{
  "vocab_size": 32000,
  "norm": "layernorm",
  "norm_place": "pre",
  "tie_word_embeddings": false,
  "init_std_up": 0.0147,
  "doc_mask": false
}
Each number is 128 + 32 x the weight over its row's rms, rounded and kept within 0 to 255. Layers, rows and columns count from 0. Numbers have three digits each. The size before them is the row's rms in percent of the matrix's.

# layer 7 MLP down, 448x2688, rms 0.0192, rows 0-144, columns 768-863
092:173084120118126123132113129144112118137126114138143150129128108116192132079174149115138133095159125120133089123116129119246121126177122148106152110130122149099124153121125155139191110100137108121113181123000125144160156158095147113150150126124068057121137099123107113129107153118142128151
098:134127086132174121151130126115132163122134148122124110122119052126115057137174130145123145125153152144153186129148129134167133111105116132151132094151154126101147091126054124126108140118142136107140093120161121120000179105146155103146199114126057173220143205110117116104085109116117160135
102:123134087154135150103152109193123122144124156157131136131140065129069185071108143076060120126140130134157187110128140128078115125120141138089104124129109097111129138144000120113127160186129105123141126154144159139147134115109152136105081145111230227119152029159140135103068134114121103167
097:138155136139158130146136139074123106144170072142110135089121210126104232146095104149129119129105103122114183114118169140060139133114095131177120089096143192103134137100157142118059184104126119120106149128133206111166127144087093099106119150124079156136109102146144107113133117142142125083
094:136096082131109159131134159116120138142127255132112109090141133149159247111167136174161135121137149123123158142158129110085133135092148128146255123139141108117129156115255151146126099113125132145137171098117100117162133113135132120111181120141144255158156096096134118141120110147124143137
097:059139121143130177124112150105130145136148147124123125134139118139121178175125135113098107109131142120129170127166139128025119125117179131093134110132102127131120117145191112127077159138128101108143121142097000090067166099131128104097148157115077173186125115150134129112141134128110123087
109:099083121124095151147156121112108105128110211116154146104138087127131175092104082187123115168140134145155194128111133120250131130086162164102085160157133090150137127097042151120111125131112128121139110154158094143000132154133142127162167099118138049086143096144137134120130106113141113169
096:147129134127121114111140118133098130112158075097151115116157127109105126139079127166180130177129132133140145141130157130040156144160104131132194162115127145091128184130042159133131131154093135135113158107141166150121126127119142162162101120122076094061092092156083124132122167111122114082
099:119099074138151108133143131148106122127115049117145146146106199145115051137152122136082141146115129132128084136131133106205134131133134115201122109117139123117138183114119091132108109147123139125122162129118141093198134091125164113128082113145117103145164128129080129114101159139115133171
094:115111098145129115078121135047118135129138249156130127125134180123131193147134147160110116100151153120092078127113134106167095120139144126134075113094132119105125164126167083138189130136145134137102110115177120140151128173108114133102202114129188142054131073121125120129139146123114142200
094:084104091110093181092118157126124118135136112139115150186141092144108137140177064094138117135143147123116147096159138155107114149127144138204220102156122030128139087130112136117149135116137126117122118123194112130117121088148086106127124125119004082066087183121055131135138123128127087168
100:154128148135134140129117122119145126126121072125120114149111148145060178171168162145120134137142148128105131130145139135157128106058092132112065186139157080124143149113102098145115130137150133136142177131168081133182147145161105131115135111118156080108124170134102120126110143161124140082
095:189181111114108115141098114100137146126099153143129127181130126140089171126109116105053142116121131116094129134119136125006100124204165112136202138146130164122132119135146090116163077145143110133146175138190145123131156087113140116150136148140049121138153130117113137130144135135118151157
096:140139057120105132141139149202125133162145182136124146127142127133097174106083144144171134091142135127091114112130132133149102123220158126167094136100105201122136118109150126128159147099140103122132113131154111141101175134109103147158158160132181057216138168112144105111129138120130151166
092:144125171123139112118138148208153148127142129159094085176145101136206171143057138127150121136152118098162159125124086126231131127058111120082154159123145119158113129097169126135142077156139143141090134123169154167197154122147125098086124109118079103098098100147100143119109098142125116137
122:155145056114175141104150145139143140137106161122156141113125086081184130100048109125132137173117149112179154135122175129063136124182178153167186101119103150141169096121179133124180173187131135125129110147156127100000121141121144119205100121119158132187108109120140144133102169115132110128
091:125146128141182130200108117188151116128109151132090119115124133132135122159134082134038149176121127126138239109122143080076162121141182104133182165098139044119116141136143093147087125137148124108133076132135194124201151131134123135082155131130204105081127106134105108136116151151130146142
094:092101171133074100114128144036104131149141242113128130145123198150177057148111076122084129125144148116089152157152154124035149126225148121170197166137110043153130127115227135126102138112138117131110105126211099154161114150126120140138104118138119081121184150124116174144149109134134110255
090:160130165136155135143101105128111136096107064152097107133115146110055070181105141171096133119122106147170215122129158100130109109251121135203156155142115094100126196141088120111144091152123108128109171128062152122053160118167135117121090124131113000106140210118131146143118150111123139179
094:171111098123131145126117148099128128122113153096122140084146122156047067101112149156130119125147121139142122127164130126113128134128123151104198179157121021131125128125072155139107146125124121136109166125164111119147116152144168124147148120129070255142136226132108175119123128133136100106
104:089149098121154143115124135177125147102116170090140132116105124128036004134079101080129132108150146134143209151140140143110140125100112118078172117141143078110141074138132079144121095207142148136136143149102118137075158178137137102133091113138049208102127058118139134105143126133126137118
096:133149127108153145132134120131119107130112035133128133089139144128185185075209103056132136113134117128150043136142112159142131118090163174155255152142122092134124160114255175131183123141120123117136178141118155148225155123150137151146149155127143219169137194151178143140090099138149116108
091:124118175127066102100124132119120125120124058145157120077134127125205181132107135183082110083107106115129170092123145135082164123178147132181159083124123119143112152126115182103126071115124094117104112102166151089117144127111115119131173135141189028106099187128136106149149121132129126147
099:147106117118120164117120131139114126116134051105136175188134149136156094081147100167153128095116142124126135129112115129003125136086158095159255189126124155096137140139125106141164204171122132131126049125154085136068149101159134080149128144124050210130120200121093110117131126119113137096
085:156105099135121166125155154217129141129128050119123124151122136117244163146184125073164126104120129134083121124099139141255111122104159124154240081072134140150112185156110143121124127144144119129155160121031141159119153199118136110130121115115066066151115126119106123131142116115139102083
097:109142131150113157147137145068118146137118107114106137136138000121101167142138116148191136125132108129104090132150108090094079108181112117108141089122122149107139138114162151122133084075133120107141134127164077078147122079146130113118082136126192067164123064129121133098152109146118133123
102:127110112141045153136117122164136121132104047128107125179147140127172211100136100018088132152129139104128101128112129139159133107025152147122089157121101103144142109101137133105117040129121115131118167120131116121114121118116116145134102109138000061119138086127141110142101115122118108133
096:166112255124144183139139137096121139130121154163122141212135201137065141178229100137205126140142125132136215119111110114179126115088136123085120098135104161125100133126198172120120065113095147133118109138180148125222128171144124094134128093144087058097111093119157136131109151115117112103
098:130157110123167102137158128141123138144143037127130147137124158114141080075089116126166111105128116117125163142112109151134082136094122115079142121124129209126131112118131154140123140189131133153134126124255103094176112124104141137117125124123185020125139064157133121118111102148130094134
100:135110113155052156129135127073116116150121060110146130166109186121183142109149109158090113130122121130142093136157131121161167144132146123139087147124125038119140169133096184138138076100123128124141174144128172126169126070138172141113091115117055008038146210118125114107078127145130129164
106:148168152121119129124135128148118109129136047111135116106140143115070138104016150101104135154105127133118150128114146142219142127000123125134092077102158177136133104117125133131071149089132152116145165118124114119112107097162132162146156156107064006151137113126135143158091173121141122154
095:132140142146034165110132133097127129155111147146139156120127166122093127108214149153083114151134139122132069110139115134172123139158138147116140089108102100157136106120068147128181127043140124126138129119120175113116156110172115107115144119122103132127137154103166108108101131150118127159
097:052192194140142121096156158155157131140113188101131138154112084129160115146095107036166108124135164134114102129150141121058100134093138107112132155119136103128141078128188117134175117075117131126127088112166149093188145129138120112138173113134174103074125126096123134132127121132120145165
104:111119015137114067153115141115157148117142130109136102131121103138068182127144072125139138101135124129106137132118076114147102137164115123131057108135150091117129129137121119135168181060123141120135164124085116114091125109125091117126149126116118005034115177152057135123142117152134131148
091:116145122154165131125137145132113139117132096143120132134160103128110104080115093009156143132146156130144171137142130128044130129060151128152108137121128162103135157122094119123201190159126153129124140123114097116115115081113148130115074130129058064136111071116101127129130145122118116058
095:093124137131083147091156107108121129124112235119143118108125113147000095159179152161111135175128128133118146121134139138167160145115150091096228121122126198124123115131045145136074224127126145138142113133097067143255126119101108117114151152119122115120123163109150109143105149144115138141
097:175146137149098141097140140120130115131128092160101147098125156130158151196255188199156116125128142139140136131147127145177131138120133119114209087113145177121137152144096191130061093057115110121146079151116134115248188171112107118116104109141076141138102215105132115111155131134100122072
099:104112175134108089098112130173118142123158110143119126098142170104133114144102166111186101127133136116156233119142099099128101132093151124084000086093106194145127138124157132124131143178123116133129061140136166105086103096134142121131121130135006175129148110128129126122097077119107108127
097:133100182115159178165070114131125137135139150115083143100150064103137149131083129046163141111121136140105181129140132086066087119098099144147161144123111120098119063083123115139119111171148103131112150153128096147000098125105112117154126144111086213212106237134118112138112102129111129106
100:091136179091230121146115114114147122123144190102134092175143136108114077115039153112119145074125124125099176121125112103129132117139146117061154126117120132121141134124124117132222144139118127152137099137119090128055120135136139102163176110121164255182103175142150136104139114105118120074
098:078128113130082137122139123145133145142121150132116146111120184112175136171149137000087142150112147132113103143123120128101096096170137131093019084106118007170128165119108137139091108175148120137172133140153205130001116140072152113150122125134040255094139141136158132103131117119129147140
102:143099170131125134143130109179143126129113181104135115088130095120079074134115118141087140123122145129131182146129153135046105137177098141116193148114138092134142161119094118121126124188135132155127112161149087100119182120155129133149182119121152255087110045150147125115138101110116129194
094:121139125148145135111136126081126147124116139150125175126116068112052053185221145135121116092132137141098176168118118137210112111187127124105161172128111117132136158132128116122134144123153147106124177145089097134086108125112105120131090122139167117119098182114127129088107093131125148063
097:054137032121253092100131127121121127128136145129145108090138105128049191075088105075110146174140123140103152150110122149216170136054145120078126168129109148103147074127133109137142099180120132130176102121115080149000127128179113152135097118132255092108138197109103128123069151132139133092
100:135131123123114133151153131093103143116155140100155168136123138122168120108097165157121140121140150118150136144095151116120171140153170130126124109135126148131138146106131123133178167167128151127128097104129162103197119088145148092123107104132108154145160072128130117102106114128129130057
107:142135155156120121133105128200122118137131126128124155137133120151103041123146142251112150122133140121116204122116134117080128141081145118100254129105155059133140150125096102149092132214122134146136103116135033156123163118133129137119155148132172219218122092135126143119133138142123124159
091:099109197128097116133121131131145161117122046112159140217135204128177145089097128054062119126138148111125148106140127099231094146080139120071151031118118074127130114129107097121040175112112129127105080123187029099113110134110158141131148122120194070064104229151110130140162109118124120064
095:150133052131189117134118137133112144110133164109124111086129122134102153127201130080155117108120136137132013137130132156147140136148155111131071168134114099136133120146085111149098096131133152127140148141084214106122088141136131142111085122119011140210164169118168131141167125121140136108
094:136135185118122120136119123090122137132140072148139119054118117120139185168078142017143116144140142125132102141125124129072166121123135143091127162161130064130144163134113124104111027180136143118123137151154135150123144104131132075124143144109107239132148099127113126115167130137135126081
091:080143156143149146144118139197111109149146075142117146073129046145094158120087095057222125114113129105097237105119127134144133139120122112153140187100133255109120096120100115126152073254128127127142098135162197139163132096111127088109086137119139177090146236134173146140148134140133095149
103:113174109143142125121145160111112128144108049129107145086137219134127138127109076163191110160128141123140255101139147143171124145045115131141151107150133205106125069120013102152110183139124124130142174115144045126026156102146132129089122118147184203111124133119050128131106138134110127135
101:151136140121192149147131138134120131133121022137127112191141172112083196114213104150141134149143106125121213126143128117126107103043103142181083221156137121102121167111177096136158141106124102123076092121104141136139143120113124142092145128129130052084112163108094131136082139124103151123
104:159172120135057095087136174138119132109126147123088138081125114103165118190083087088138131119143115114160126115123133132081138126206115112101217160140130057127123149134196113145171113044126114111156118108116179101255129184104106138102131113139075157160135241134149108137167136145123124254
097:132158137132093162107110128249135128142163243149149114143127087149144080086119144095149143093138122128146163122130123113173102130119128118126080162130143142120136145122148175142224136086127122131120109114089140156175104185115117160121164131124000131117115135133161145118178135146127139217
100:091147171136121114133152130142130143123119062138102110098133183132172159129119084246161146160144153114135185120117133128178130099107138113173199138133130064119125163106096092144140097140125136118152177125134100102255096119123138158123139113131131122098156047147121137161071131116119132158
100:162126096134066080137132121142148101135132094142164163108114095149139040156152166052081152143116109116108115122116112122098117112066128127172255145099134123071141088109165095119116128105138125119102068159082225162119131080075138162119047155121163073120129067149083132133139112122112130068
098:129111059114051137147098130137136122122121153106135146183121166123134000037141091154111124097121131128118134131120100090155117121066104143087125153102118089106153044099191108130127104107118125149116079119190042131136147115174109134132180130126130190132118156168123139134107100113112136086
094:115153088112060130110134128239119099107131239136104170128129169128101037119159122172066148124130129132119160131127154146046150127216119113103146088128136180127117073140056121135149088166135141136131123125145103136153160112111102128149197119142129155090145125132112111125134129108145118105
094:081117178137156157096126172145107107111117123083155133057126000112255175125110129092131121158129121134150098116094137159080160148158139119097150164129117177178123153126158142121086046178122129130143119138161097151126144144137087149120105136121066099197122093113151146129091190125130112114
100:136150071129107146133132142136142138155125108120093108117128043128011090166128093099118131122128124103146079109144126124127144131093142135167212127129145188118124110118168079145155088174136149113132114130133119121092147101139099133099145127135153119164128074109154124145041168120150121136
097:136132145110089129135123129121141114122159003121097129139140161123173206067100176255145139092135099126128200098113119120112096137228091115186122078112138150118110169123080116135105072094120121145132193117150142112000143180119096126082114122144082073066133124147128106147139134152131134088
100:146140114135255136106133109124109132119142205118125125154118093124148108083099155096146128158109160133060150145130149104143147122121116117123140130107119162126132203139087109150167089119138145130135190135152073115030094191128114140111127107123196131201111127116137104129155116133115137046
095:128131094140135150132130120146125139131145125104110093133133107129171180153032104056192127105131156123094017127105129140191129108149158122092066076138166119115152136112153132133138107093126138114147020112078115131107141115181132127123161128124000037125161102117116146126094127136123116174
104:105120142138097133133123140026124112122129166131133132179130102131157249119085137049194129095129115123139126114134101131240128121149125110111128213124120205141121147142116125124132142057125126135128186116141186141190113157135151141153109095142161078083120142119140125157141106129118133141
098:117110136145166128136162138223138103138128083131141158153138113141118097110174122113158110157143116137119169113159123144107129135099147119163039141116123000133113137085038129101106119036119099123102096129111148134009113170206122155098071129133035087104159183127154129117101106123125126088
091:116090164122103141138138101152146113121125143142099133169152100140111130151146138164128146131143129113105117122120135122223099129147095150193189105110128120112140089117202140119067144104115114106122137109132018107067138126171142128157129144121116067125102198117099140140140096129118109141
104:096150157117156135113126115147132113134115060137142128162147115116014000104144131098103116116128129128122089131131150132027114133118101135064138063144148040112144071125111148126136139154130134118140131123117115089078089127171140123131198108141060086143139114143097132131132115137117111106
110:188122155151207165124116116121142143127104212135145103186120125112137159139124100050158128171132140138163148142119127117150147118164075144117255128133117210132130093141151117098191188129127147115086108148152145156175131204149125134137155139116141076192136142106133139108095174123116133177
100:141127125121133187085136150084103120135102164105135086149140174146128211122247110094125125118132128107163048130120134150111166125136099141108001037130136149147132125112091143140115163070133138141093152126066116143094119115178118121126119140145101039061137169137104142149075098110131113099
093:135120110143133115143102132161142101125149059124122154066120137151022057148089166210086125113129133129095040115149099118159134123063069119180120125142148049146131093123079124140081123191142112146127095097149120122083121101127101135135128130143000185225110117127201139163079176137166155085
099:092087098121167144169125126108127122141124100126111162138112214145167108033173137141150100131105093129138149120131124108167108125136153144175118147113147172158124063099112119108151104085131120143126125129152076156050145112155145132101167146119104047114149116125119107148129135144105126062
099:066096137112180118125110123194130142140138220095123132109140062124059046114092160134148145101131142126151082133120117118171096114107122143074209172142123149109122113110114082129112082168137138139089154124140072108059154151158140099127059128130188215124115096127152126124126100135138158086
099:167155111145189114153119119118160139161123076146145100157108166137077109161192137125126134150124122131147195120131123139185144131125132135167254156166140039145116195141144117119111065156133141135134157129158168137139110160187139112099126124116129070185139144129176110131112153141145118089
105:096119124099062141125087117169105123121130075117140116098133135131137161134078108238114121138103105120176108113123126122212134132185104158155158152158120081156145144143038126114139086075111126128120144159050120125060128129149156101106108112126116005090133177155120135144142142124119103075
112:175118104119119123120105141147143131133141172113146124159123116135109086085170098220184128127144116107150119128107108128161129143165112137097188223130114064119139112115141126140173191111148129108110107124108157190038155104184117127129159154114042149255119150160096142122150130124136120124
099:120145140105076090133133125097170146114135206159124117114131076107091243171053143085098142088121132139167058128134112135106144112090132148146060140154141127123160167111176121141106210137136132141169132118057157092213148137069154107143112139127192155170117133110134125107110103151131159121
100:075138075140240123111129144196115124140115028152129132137136075106098000115167138147204111137125123129115126119156147135104113113114094102134087077108116108106110116133159090126130091152121127148137198139136146126058113190128159144119120145126056144170116101151136108156186161133138129183
100:082132122102223131160110096095133101159165017133111140161109116134108167153204158078119149114127152134094161146092145155200120139126139147114116147120158219130146151092216135134085154059148166123133194141120100144238154103127115123164161146119098128180126128148152127140166139127175112083
100:114124186143161147116147122060091130151098115159139162126118135115153125125206126111102127110145143130134170127161122125059157105144147102123142174141148075146104137136129130110145081158132141138134142131041133096093134107082104129153163101148106164134153158068150126146123141130109160161
109:121125079138112102109150158096130128130126086138113101102103023137200164160128124236135130121142111124107123120134136135129159138231135107150087079132134080117122127129207119125144059213117138114131141116152055136126150146103102132105171109154153077193111057103131110131125118131137138234
094:155126143132134138149152121156123154128127028129146155175118167134123089202126154136099127142117139145176175147115133128080136135123152144143171144140112093128130103136074120107092101144124127119146162120139173088125162180133146115153196137134039091117108098150100132131163164147124129110
097:191143059116131150148116108200135137101117163151162154128145101133033134102011128054067101101151155123164116141117113143193122127146112117156038081133143147154116105123169111138065069163147147143148115134238103103142121130094138124138136131148126088054169138129162150128130128134130143128
099:153119093121135080142148110112123149130102058105121149100105127140016144101138127191154109120123123144088063127141123104166135140144169122121121129088150024100135142123141120127081120149131100120140205113084064121186119186122133135106100145117080147207088026136092087147073138147130154114
097:148150104100119141141144119133109117129115178115122145133122146120143233145091131123117126130117099134109150146114103127074120144132112120094204095123124118122153061117146144110146083128139090133110105132091204146018148163116129119102127127124115043168139069119134130135141195123113128219
294:093115185111087087118104109113107107105115096117082099101115086120089118104161086158062108081112108113073067119123118107128114122124076091135098110107140080117114114110073089130100098071129103114125117113108109112255097045097098109071068115136048151075084120112107118121088077124105126083
099:134118118126150170111099128120113122124138120137107148119118166132128117110097093032088112150122139141119099119148162123109161140080097127082200119141137197108121103115164146127090122140117151114113114144126138149141120087148091181137117108128198107039129100125116118167063104125134111104
098:108132172117110133076123123163133129129119134109110135157142151137088140102123131115158134122120127121142126134129107102106154133166157128166087128087143080104142171136052119164135207084121123124127111110130131080255082146112129116148160149141096167097098090116117115128114097102120125077
099:156136165145160157137083135060088148125097123140133138101125134122209209152075145105133108145122100122154174132112120141159115149064132146108172130147133054135108115133145128123069117025107144128122131129109155150246107136190105142099067133127166147063127155121127136137114162146108114098
097:100132122118103097141139146128134120106143093079128123057116150127055051129165114037112135119158125118139108149143119117138148125097104129141000117135141090074120159140145117134151108225135120129125156119110130141042119176171153146131138113135204199095144062112073151126185071135120124139
098:146098160110127140107110139136118116107113167156136162105120153165063137134139191125160116166134131119153145138143108140079112157109133133106143102124128142170134108139012130112064116153120117127169142135132127113121123145124185169103065155130061165153149139148139127132144170164123110120
092:131140162115208124149120108181154138125139142119129156136107068159115137171118144120144141118134154147083175127164128134186165133183169124114146162131152157145130064107123109126149096153101150108131088135145149097104128119100128139129179129120200000161150255147119148119116115141117152171
101:132136113121122088163092134096144122140100057137111149091118115144050111065094093141147130121147113121162007133132096116131167124167142145185038206119157115127111165105102130125055128128130107134129113128055053114030145134113152096115132112137118168147116159128144123143107150109141145132
095:134158198147143134104114162162121118122149139129150159165123089116243133180246164102159119117133116119153194122093119109190151133084106135156101104152126118133138116110100128106174197096110099135111117112206174149139123185138107126124113129138253103103130075109148126129127116141138132115
099:087101092112154122139141109095101138122128121133143157076127087141000074119144113116108137118127141132095255143106127156008148117110142138158126138116141193119132124131142123128112142143140142092137143127140100136041102144090133121159128119140174168116108130138112156118136152126156121098
095:185129195136174108157111151184132138156121096118113130129103132117128175137125127165093132146120110118165109131127139115186118105133086169070176104149109108136118130121000113133174110146134121131133127140095082133081132194099126146118137144112070145162111101149126105132118115140128124023
092:095127102137066157116094105129130138150151127164118111111147118124165170110066129156154110169140139122110095115178130127174111137075147091100089122137132226123112161121099136148102161167121131133146128124152185114000119085132109132116177104130206089095096145124152121118111138138104128060
104:147125059140109095158104103187119120138108188127126122146115124147171166118068135096087129135141111126112128131116118122081165132115171107117137194125159141142111078100088099099152090122129139142113057121131156126161157113138122141113165136119144255074142048107136106105106175126135152166
104:140103090109141118131132145157139131134135173124107165110110069141111191122131103130181107129138127133131175126121106156043100124170130127057193087115112183131122147117110110130136194153132117107130140154011141180128135189070133110140114149135136165130089151114147122148101146121128132158
100:131131125124227132121121133129137129105104077127125155137128109128189205118100049093135139161160135139099108128123153122214147130108135091149136154136133113136123163150160120107084163071129133142168113130078176119160112107083095129156096117147038001024135182128160168135136144134127122110
098:161173111128216120157177122116154119137139160116135121187114126141200192146135175105099144150126114148134044143123128141070144113160140125105071173133159080099136107131203147122058139052123122116091095138185129157143096155152109151128079122123073121142129175130110105115150128124156131177
094:121126116139145194131151133150134134143146093165118131132108206149221176120032124093159125159135144102166128113141129118123155124138109120112149173126162166148101171125101125142121128133121144099146127128149122109055147028122123131145154121129089193190128115133130103147117133145153124117
103:104124103115102153100107139122144125137102114120138155134139154134246103100120092155098121173146139108211079127126127147091126130122162130086044105139144124148111041095142134134110065058136121121153071130093150084150121162191136122095076120128111094136127150086120105136138103126129133086
103:148096081124070134145116116126093129118102119123126115032112132140119070065097144144142127090132134141089140122123119132133145140095116105080179147130128091121122091132136134130078147129123142132126096123095135156043102155147128159108090109126247193126119173127120109138151081125147105135
098:153129100119177098097140140099133133144147147108140108065125048123112016144128121103089101205131106128156113120155087113110129136135103116184132158134113179124126088126202123122107177130120115129127125131092139117161150139107108152125114141122062112120126127121118122117145162133144123215
101:107123101114068125130111125132128127140142169142160131118117119157110120115145151148126122091137150114138129134135135143255102133090146124059155110124137205139126151147100163147139134118144116129115115123130062143000152144157155093138088128129170081191155200127131131124124179124130128068
100:150071102145070133143136123147125141140146155112132116117136221112048165118082142231154137135157115112123041122091111110234097123091133140087177147125113120133134150127093133129143189143122094129135100104067150146244145117137145147111104153131176144101133196166112140111148116127141116171
107:157107108120068135154107128125108127138136144118099162074147057111049217113169140123130119169121119125164168130153125128110163130042141125085211062168102027132128176151158122158158077152120126122112130128099101129080130077123146121108150153130204203129113082152132128114128154133122104171
104:163108076118126132113116142146098118135122069110132123111140087104179100121107159070102123159115111118162082140108100103255160125129148139116051129173102241113104145129150108127078138151127119127113146127148112096091126162093119106133120093134106000016110185110113108131067090114121120160
099:118155135114104127122133145064132126141117096152102130086144157111106053133174124205148118133143137119133185124125095123096137140061160148126157085134144039136108076109137145152100126076123133126145124130133107088222132111140112131132156127136106040220110102123177105141149151140132111127
096:191146151153112182147136142084105141139121134143120159167119118097073144138208113076168117165111115124128151119138126123119114106139083146099097132120109184104125219134216164119114152093141128136125127135117130141195136210092117107098153112124135074085109234123136091110159151137116131031
103:140151205136073140107135132067117124143152092152146160068118078148084203119154200161048129094110138124128091135118146142143131135119153141081044074138115172124144118148200170097151173101122102137120108116171190138158131135122152083117157149148101043110147048135116135108117105136119118177
092:148134105144055183141150163175125121149120037168103125177121188148101010138130099220109130149150147124165166111103132141073146115211140132114094036118106136087134114128098118103083144167118118111135159127097094143081137086151134162119089154139078008133158219124137109142177113122160118139
093:147155152119088095099133127120131119117137147123128125087115185134139162113136140133163104113146116108092000122123111143153107127095101128185101136153126192134105185130101158126096151096143114134111053102082063143207094144125107120109072146121129106139121126130127142124156108156137126050
097:169120107154135099163140131155142127139125082147119109165126238105255046135168116168170118159129119099085077134118144131112088116080170124167236157138132077095120119094103114144123105122131118150141113136179160165206116134132120133121114132147239128154106127129108124110151117115120132099
097:146107116136164064142132119157153126102135080099120126132109040128130135063063134183108118088086114143123110123108108129122153140183139092121107175150117200139144115144216122120139094143115111123137163138069085125107115121118122126131120124141193025062131255145135141105150166118142126161
094:156126120128052161125124146083111144127100115162135100184138165114107058108041170120126116141135133126153117117141112144206150118154118149126116089160140075131101162132170082145127142126116139153119051121131134116075145174156094136109119100131205193095098106145106118131134143166125116168
100:118110182133108121146115105076125113115114096138160116096118133138190145086144126191173129149135138132112083143127146135183094122071132130176129103108146105143119157142121131102127107134121109118131142137128031137060146117164139100120159159127164000134109085136116148115113126114132127183
106:084100145140149110151128124194143107140139142129157123160115216132106131174118099037072117131111134129120176108111131133209124150116094111145036095124121080119136137106127098102067072077113133138118107141124188133139146102146140125151143120136091073156143078106133101131102141138143124128
115:131145149114078145129091122166115140136130147124139124096125140127134127108139120194141125104111141123123124137118126115118089146146155110112215070126128120106132138149140189129080108158143114126162145136177098156242174145079137141113171150110128103134114154142125123129130111122162115095
100:107118045129024138118151135081133137119108127147068128192118105117156229159056131100094130121127125109109074125128103143095146121146160111146035128125143152109121092136200121136115148070132128141140112113058086108117121117171128122097071113147121138145115174113117136136144118135127153141
096:099146144130140088106131111075134155145118140116107120168126138126131105121014118042175131077144143123143067135125110104044132130123133094132121123147129253112132177115098136139079080067110111098120090117064181132095143126144173098102106122164153010123110150101080161151107114137124121155
096:133120077111167104134150132150103097145143127124143136159131100108154098159138135083127130155109111128104120120126150123222158144092127141109021152100147155149123152111219138126117144127134133129073142137104157136163115145114093116126074135135021093077127067131105133131102164121117122247
095:167131142131074143119098121221131125136142125149116155082134042133092065102091171081106129106135130117167097136116127138227129120098151112110206141138112182124121147126113121132094114159122151135159033103153116143121132142131153094126120170134119152123149189139115149109131096143115122136
092:160114196125166157134157149130136162150083238136125125153105105114126095097139138163160143082115121137132233131128141157224119119162114146078194077158121187134145102120183173119155193055109142130129088169091107126170088128091122145151178118139129070092108131111137126105089123100132155202
096:091124141138016156063119125148125145154120118150129187136120073137154178114136108103120123054144149127156121125134115106098086122213202110110105113108116091113129112103185144141179131096139127088123139124141092129110174140141138140182210122133116197121128178127158158109152121128117152131
097:157153110118119134124148110061141132105122110072149131168113044132083050157097123131123170118113129140102192160130120128097141105143141129167171159139150192129128062146175150152118067155140144105126107130140118116116109145116126109154165076110130093120144217117149141102151147137129145120
108:112157105165120139150148108237143150142126074143145146166121134139098077081180098184077146175127169152113198145148167118047125126127136134145149117141100006087125159156084118142150162119125158128146177152228094108077112144157131172164147122117040227161116086133111128101113118141131135147
095:139102156115111120137119130158133117134151126121133126136131078131141112166065123140198145156166146135087044141119122132180165121083164117117222076132146095157120168121183121145088071087141133155141126121082154173173143145175113135138203123118145238160190154129140133150096116119127122121
091:158111119126122093112142106054155117125120086119120146135118175112192120167095103131097125111140164132113178148141144126148116157114116137140055182101131117134138146128195076132214107182126137141118119130190148112122139066156125123117131136132145128150156043117135134127124118115146150143
093:134133077150091131102142140150140121136097061167152111171106142138151159162134159148148144104139125122142115106120094126028132141179143121160195129135124092134112119111115123134107063157135125164167103127109125123048121103158111156116133091126186143173138190095117103117129127142134133105
101:116123088142195158088134123171113129132093067137143080129133145118117039082140117149200143140126138138139204136113163157125131156070155117104067158116097177120151156148133108124164114143119120108147068136171047160137144138147123147152107144130135203193120088132147139101096068139152106134
094:144121157139131139126148113200102116128148020141127144106143163114039071085051183153110126104134104124116074126129143125066122114140146111135214106122134048102130113146179179114101158141106112128141109135171120125173119106083115146097101147133087210120111042135122126152094063140111148218
108:163168129125157142169117111123152136148107199139122135124132068142136085132196114137152131160114116130161144119147112116140114115255113152130058113125136149090129135121100143139105115156136142108132132139085145149008152150076141143180148136127150116214112231141181130143119171139143144065
099:128124185138055126117163136084151151127137181140115148124134098105146149066063076191122129158118140129085092128135154132170133117156098123122170160124095216139139097118176114134064087138137122130118112131234121119074087084112106106183148108144217146148081109117137119122140143104116100054
109:144141078117094128112130080097105135143130156164145095099138198158175166033064156145088116162130134112139105148125143150171117115123151093112130103156152178156107115119178134119123129111129148131129131121109101162168120158163135127114118120112112068139173178097159148137136128159130128112
095:146097137113100153104109124061122147141141041135137123108108213148138097141084096091138143123139126131149064135128084135179136157158127113081139137137150004160137157151124153134128173090148121128110149121133049143093134188108144160147103152117088115157149214154142134135190126128117133162
097:063162145145161109139119154083118108147136131131136115123127124131157000121164180061157110132151127112163238126170133113072119128224151116087123145158132114123113120156040143135094162079126144124127134116206144150151089108146137175123173175128117161077117173115093104128128124144119113128
105:163154051119107133148136145152145104143121202110098106120114129141174125133116112012167133144145119111126164125124118128194127131154100124145022133132123105133136139138192109138153035129133138126152172135129108118143128128111137132133080146129127059077144070132164140098127127122113126209
100:098122153136131118115135107072132125114123135128105167058135054102205226108083101187096163154141142136151146149112152118030147115176152142227105189109139114118160151135063163118097084058131117159129146133145052100092166121071144075125201123133165060042151193117133124127177133120076134160
106:120143109116094100133115111114133124150120087145102124154136202117095128075123098255129146122122118140135169137134119123156168150209087145160243141138142122123135156122131119149102127118145149120111175133117168130097093158095126123109129124110065230153110097131149147127126130130140118145
096:161157107148200097124113115131123117138126115138131127196118187124174170179116157226147132131122131133144028126142109171070167116126149127148081154126137139134133072143226100143143099121130130129094113119090072144131138159189093128105133134136115105124139165092111121137102121127115150159
104:153144124146117139132153135129126134125120173150142121133145066143142120164144148148126146117136128147127078117145152126154096136149169136104005128139129116113123170117107208120024123043099140091120046145113131147204141138130126111160083133132253202000151186111135146134162107108139137213
112:121101014103072120178110127076149110106153114098106169175131088118188250120108132107105128137120125138164161155112097114236114114119094125141099077116142215142111119130120087121129110070141115127108148129112068108090158084140145109148069127121055159130139141142169119129143176109121122119
099:107094096116103147134147113163157120132125085100128154181113067128175140134105112171087124148127124139114115151142114132203133133182096147130057122130126178094120148105063113115122143128117137117064138137215055126000125132162117141133199126134255050075158164134125130139089121117120128079
107:181132171144181146140163146206098127160125136142097140077109105133166116157098125141111141099132129127071134137138140122099123128153133141151019125152134122123135134128194113122117140177142106100180107125112154142159139081058101131123192124135195141132126087102131105147091147145129127170